{
  "n_layer": 11,
  "d_model": 640,
  "n_head": 5,
  "n_kv_head": 5,
  "head_dim": 64,
  "d_mlp": 2560,
  "vocab_size": 27131,
  "activation": "gelu",
  "norm": "layernorm",
  "norm_place": "pre",
  "norm_eps": 1e-05,
  "positions": "rope",
  "rope_base": 11100.0,
  "rope_fraction": 0.25,
  "qk_norm": false,
  "attn_scale": 0.125,
  "bias": "all",
  "tie_embeddings": false,
  "parallel_block": true,
  "init": "uniform",
  "init_std_qkv": 0.0105,
  "init_std_o": 0.0,
  "init_std_up": 0.0105,
  "init_std_down": 0.0,
  "optimizer": "ademamix",
  "lr": 0.000174,
  "beta1": 0.9,
  "weight_decay": 0.58,
  "lr_head": 0.00298,
  "grad_clip": 1.0,
  "warmup_steps": 502,
  "schedule": "wsd",
  "decay_fraction": 0.515,
  "decay_shape": "linear",
  "final_lr_fraction": 0.0,
  "batch_tokens": 65536,
  "seq_len": 1024,
  "doc_mask": true,
  "train_tokens": 950000000,
  "steps": 14496,
  "dataset": "wikipedia_en"
}
Each number is 200 + 40 x the weight over its row's rms, rounded and kept within 0 to 999. Layers, rows and columns count from 0. The size before them is the row's rms in percent of the matrix's.

# layer 6 attention value, 320x640, rms 0.028, rows 235-319, columns 416-447
077,189,232,155,193,215,199,204,205,243,151,204,266,251,216,222,208,139,238,257,174,215,126,225,206,206,277,171,184,246,187,191,221
079,246,134,161,264,181,250,203,235,172,219,158,158,183,195,294,192,215,209,193,155,289,288,243,210,258,208,226,230,164,194,178,286
088,117,153,213,252,205,191,151,220,243,225,166,222,172,183,236,176,208,213,203,181,168,207,182,150,194,194,198,111,192,263,230,151
088,250,233,169,182,213,166,225,82,147,147,135,252,221,220,194,166,254,191,215,233,186,193,204,208,202,157,226,244,197,135,216,242
089,191,179,249,184,171,236,197,255,149,237,143,221,139,189,200,199,175,181,160,176,232,244,158,198,217,164,144,135,175,156,204,200
078,187,259,250,218,207,189,159,178,192,155,168,250,136,201,148,172,138,151,217,246,213,175,221,167,268,195,165,145,223,140,216,270
080,181,207,222,102,222,223,235,195,209,209,224,219,218,199,252,223,202,184,278,185,237,148,160,139,245,169,148,202,195,206,201,98
083,183,179,156,166,242,205,202,106,162,203,178,246,221,263,200,168,227,189,201,217,163,221,229,234,187,230,262,157,197,199,200,176
078,246,254,135,207,164,202,208,251,130,208,197,309,217,197,284,100,97,159,185,238,259,159,244,246,153,214,171,221,193,277,167,196
084,169,283,203,210,167,240,188,238,170,261,222,175,185,211,306,181,281,162,84,312,203,216,175,252,244,241,248,239,162,293,220,234
080,222,206,177,204,221,173,138,140,197,164,174,213,286,193,115,226,121,157,221,143,239,199,310,198,188,159,258,211,211,164,238,219
075,238,166,223,248,212,219,173,147,201,186,213,256,203,204,233,260,196,173,213,170,152,185,146,168,158,210,180,189,181,213,142,221
083,176,244,192,203,180,196,259,161,192,166,209,173,173,209,264,251,233,210,191,242,180,156,100,172,253,176,144,185,219,182,223,245
078,237,173,115,89,185,172,296,130,225,256,240,143,166,193,301,220,266,172,227,192,236,235,242,231,157,214,275,213,183,317,292,228
075,171,190,203,97,167,229,123,158,242,163,233,186,293,192,130,209,208,253,207,216,199,173,175,247,145,232,178,194,253,233,201,145
075,208,184,180,141,202,184,224,138,223,228,151,262,149,195,192,217,243,224,249,210,248,177,269,243,225,171,239,232,207,158,272,262
077,241,178,222,199,227,214,208,182,196,241,215,214,156,207,271,182,238,136,67,147,188,316,279,255,208,196,154,178,215,295,214,204
080,187,328,169,155,238,162,217,146,171,221,214,157,158,205,222,245,255,201,166,261,276,219,202,150,219,187,222,201,243,196,248,226
079,205,250,138,226,157,174,151,206,175,177,222,250,224,210,264,156,254,196,209,193,179,255,129,192,134,265,173,189,166,179,213,219
088,165,215,121,196,192,263,114,182,295,171,228,188,232,161,174,129,136,218,152,186,228,213,287,157,184,223,223,245,139,225,142,203
094,215,198,266,200,178,170,288,135,215,134,260,91,186,167,161,157,226,218,219,171,263,147,250,170,244,154,167,222,193,223,211,204
104,197,251,250,261,211,172,239,210,226,151,177,263,174,170,174,177,137,235,187,186,198,160,252,216,203,154,212,130,221,183,220,119
100,219,137,185,159,156,242,179,222,168,178,264,186,181,194,151,221,185,226,233,205,232,147,140,192,126,209,160,226,241,152,156,146
098,176,229,129,154,154,237,170,174,225,183,240,321,251,205,185,118,202,182,219,146,242,144,108,212,125,221,191,219,216,197,202,172
109,181,251,225,164,212,244,199,189,166,167,201,113,229,215,181,203,230,185,265,244,228,243,161,191,279,182,236,215,186,183,242,202
101,192,277,242,226,240,186,233,214,209,279,195,195,154,153,252,237,192,253,140,248,202,131,181,220,152,198,178,215,165,196,150,224
096,231,168,234,202,166,256,211,172,148,168,248,192,173,178,214,225,170,150,248,230,273,132,149,213,172,191,238,217,229,145,166,236
105,300,196,142,199,196,255,245,159,204,164,245,186,224,203,159,256,170,142,218,244,202,145,245,202,180,262,228,294,200,165,149,275
103,252,182,204,232,168,209,231,246,189,174,167,147,222,199,214,256,305,193,173,207,170,185,213,166,170,223,191,286,234,173,215,196
099,323,132,193,232,217,204,196,208,209,128,214,134,259,193,138,231,195,158,264,268,231,185,228,157,212,126,120,276,232,209,203,285
096,214,204,258,188,230,268,233,159,155,259,158,176,260,216,165,203,299,238,175,105,163,118,202,201,214,150,174,197,203,196,213,217
104,167,232,157,182,257,162,212,200,158,246,178,203,219,236,168,216,186,169,261,221,145,245,169,203,252,158,228,194,192,217,194,240
098,182,196,173,220,296,218,273,165,168,176,255,157,127,220,195,89,189,191,207,213,233,225,215,210,180,273,177,187,184,154,215,220
110,198,222,202,151,168,146,274,224,119,213,164,246,108,210,205,268,216,248,180,119,202,286,273,206,156,233,195,199,166,155,213,224
100,282,192,223,155,270,251,187,262,178,203,218,166,189,234,215,291,226,207,198,303,219,177,193,209,236,187,246,239,230,241,226,246
107,192,222,126,215,205,223,209,178,176,173,91,187,156,195,191,193,167,163,181,93,201,283,249,207,136,240,176,132,188,200,196,196
104,231,192,198,224,148,148,154,215,222,117,231,159,191,198,114,143,122,208,126,247,125,215,259,198,195,223,179,261,173,187,199,205
105,236,196,224,163,278,140,169,169,142,216,129,271,204,212,213,228,286,156,270,218,170,287,222,198,136,270,199,217,209,209,206,149
096,259,156,180,247,307,212,137,198,159,232,160,262,259,196,252,204,195,224,170,314,223,183,175,69,188,162,179,158,240,170,176,227
109,212,179,139,270,239,197,188,273,213,201,245,178,130,203,149,291,163,214,216,203,170,165,224,277,149,207,143,208,234,115,188,210
109,181,147,177,189,163,193,209,174,198,168,226,246,156,201,129,186,85,152,220,219,165,264,250,169,106,216,174,248,191,197,242,189
102,258,216,182,162,143,279,259,162,169,239,161,170,235,140,169,223,214,227,227,320,168,140,215,146,219,184,161,251,177,174,196,255
111,200,194,207,212,213,236,142,233,222,199,195,164,151,146,259,270,249,163,197,200,239,220,174,243,256,176,143,156,212,219,254,175
101,170,221,210,213,128,137,229,199,257,258,194,138,207,172,212,260,131,166,209,269,171,257,179,224,155,108,170,257,191,210,235,196
096,201,185,233,183,260,209,141,234,231,179,113,223,170,216,231,146,146,220,130,166,210,191,213,192,178,189,227,160,210,211,201,188
104,214,178,150,190,219,253,234,185,167,199,121,245,211,183,185,219,154,171,196,208,173,242,205,171,148,228,133,197,181,143,151,219
100,201,245,124,214,179,160,169,240,105,211,194,231,221,217,265,188,109,172,226,215,224,281,187,233,268,222,163,224,235,199,202,224
106,184,259,237,183,188,201,195,178,158,186,223,220,224,193,184,238,224,189,218,218,171,213,174,174,202,234,196,183,173,142,149,207
106,167,118,204,223,119,212,215,259,208,194,265,183,200,230,198,235,294,181,174,153,196,275,230,173,224,178,273,136,244,201,190,170
110,214,212,170,207,203,268,197,267,224,212,145,254,220,189,172,162,105,201,168,189,200,201,172,144,69,250,233,213,209,258,158,201
105,145,259,157,235,132,218,185,208,238,256,150,181,164,179,231,208,133,125,205,100,218,175,242,298,175,184,157,181,249,288,224,199
096,166,205,164,187,174,180,168,268,167,248,204,129,172,212,180,205,192,183,227,200,187,313,222,163,235,190,206,231,209,204,215,247
096,263,142,197,200,192,194,172,193,131,230,173,123,80,191,191,206,216,171,206,221,203,223,150,179,139,147,219,142,155,204,207,241
105,195,184,290,270,173,257,195,232,140,226,200,203,234,200,176,204,253,180,218,194,171,129,180,219,232,192,189,233,207,233,143,164
106,141,253,209,208,183,198,197,139,218,199,226,150,182,180,138,238,183,182,250,301,146,209,211,247,192,188,207,233,171,155,139,181
113,212,227,225,179,163,160,161,222,177,172,177,145,176,215,197,105,257,207,225,212,220,167,191,184,166,201,248,173,187,257,233,183
105,264,129,257,146,273,242,233,203,228,196,216,98,133,219,219,237,242,221,272,227,159,212,237,240,229,155,191,215,247,152,134,193
094,287,210,191,251,211,222,220,128,235,164,248,201,229,200,180,216,147,165,228,248,190,206,183,231,183,245,154,197,229,118,187,278
104,242,207,149,230,297,178,185,171,232,150,197,232,210,230,152,205,236,243,174,261,196,214,130,159,233,210,207,160,220,245,243,215
105,228,156,216,190,183,204,214,122,151,185,179,232,181,234,226,156,147,177,191,248,199,197,180,210,188,209,268,239,113,278,186,271
098,225,187,208,217,147,225,171,164,149,228,174,106,167,186,251,199,196,187,198,225,205,271,240,263,239,284,222,248,171,172,210,283
094,204,215,262,196,201,253,261,193,169,256,262,210,188,201,150,182,113,194,257,236,256,205,96,161,178,188,227,212,184,171,111,154
104,165,148,257,245,154,274,189,204,224,172,224,246,189,259,244,136,285,158,180,166,227,199,150,134,199,275,195,202,236,290,229,205
106,199,233,189,238,132,183,216,227,265,183,173,180,200,192,240,100,290,254,162,113,200,219,182,264,238,252,262,196,155,214,260,257
099,256,157,174,223,226,268,221,140,212,224,193,186,141,178,181,262,121,234,198,252,153,205,173,284,121,201,152,227,222,165,173,241
101,168,188,165,147,161,217,182,166,160,151,238,230,185,207,135,110,210,195,157,58,213,152,174,263,131,220,282,201,164,211,162,209
109,178,145,176,190,166,225,106,210,219,217,201,206,232,178,165,157,167,198,218,207,277,230,197,203,203,143,246,172,184,239,228,222
104,241,217,167,222,183,212,193,177,206,137,186,215,237,168,163,210,186,159,196,306,189,195,211,138,148,178,204,190,196,244,195,210
108,222,212,234,213,261,228,257,149,141,162,148,195,195,189,239,208,196,255,110,277,193,260,202,256,132,175,102,164,189,121,225,215
105,152,151,255,233,110,214,199,171,229,183,219,215,107,202,189,137,136,123,194,129,170,208,195,318,208,256,169,142,237,191,164,185
102,192,202,255,201,221,231,180,279,295,215,249,193,195,194,160,167,213,228,194,225,196,198,241,230,192,161,195,228,270,173,167,181
105,243,197,178,216,155,269,162,253,188,265,194,255,236,228,265,211,306,211,165,253,164,142,214,154,219,167,171,202,225,243,198,233
100,180,273,213,198,206,254,168,180,195,206,194,185,285,184,231,190,171,206,132,154,232,128,237,170,210,227,183,219,216,134,215,162
108,229,140,193,209,151,180,201,230,195,202,232,272,207,226,263,148,211,190,184,166,202,244,208,248,239,176,246,200,201,229,194,216
108,259,190,145,153,206,230,198,207,163,182,152,200,126,198,224,201,146,218,244,213,219,167,204,208,220,104,223,167,205,178,145,275
106,232,276,160,263,364,175,182,168,151,186,241,181,208,232,229,181,146,217,199,226,169,208,223,234,212,204,248,165,169,173,224,221
101,230,175,145,163,138,161,123,284,230,149,242,172,166,175,248,207,218,244,182,126,168,271,255,231,203,208,199,227,210,186,176,223
102,288,117,194,228,173,235,168,244,229,221,208,226,209,195,165,224,192,207,237,224,163,212,217,151,178,162,188,226,217,285,238,201
100,178,209,184,136,94,255,198,164,249,199,189,215,217,204,246,176,153,151,241,226,209,198,187,215,243,139,162,171,218,170,229,190
098,176,281,161,195,310,153,210,219,240,205,221,292,199,204,244,241,127,235,240,209,214,267,235,182,200,221,189,167,269,160,237,158
102,207,202,110,137,176,185,143,210,116,241,146,179,114,200,167,151,191,144,162,194,202,238,272,216,172,220,199,290,126,291,190,256
109,214,226,230,179,132,153,210,207,164,239,241,151,173,210,208,191,218,229,147,220,168,190,150,150,237,218,275,238,198,196,173,116
101,126,238,119,198,257,197,141,186,170,110,173,250,207,195,260,126,191,70,215,185,179,249,263,225,186,289,217,147,194,172,200,254
109,211,253,198,239,157,171,186,133,206,157,206,216,178,177,202,217,187,229,205,162,201,148,68,211,229,249,152,163,190,130,200,126
104,257,220,223,177,208,192,176,219,202,201,188,135,231,230,208,232,186,256,241,252,184,208,204,224,220,238,297,271,172,192,207,201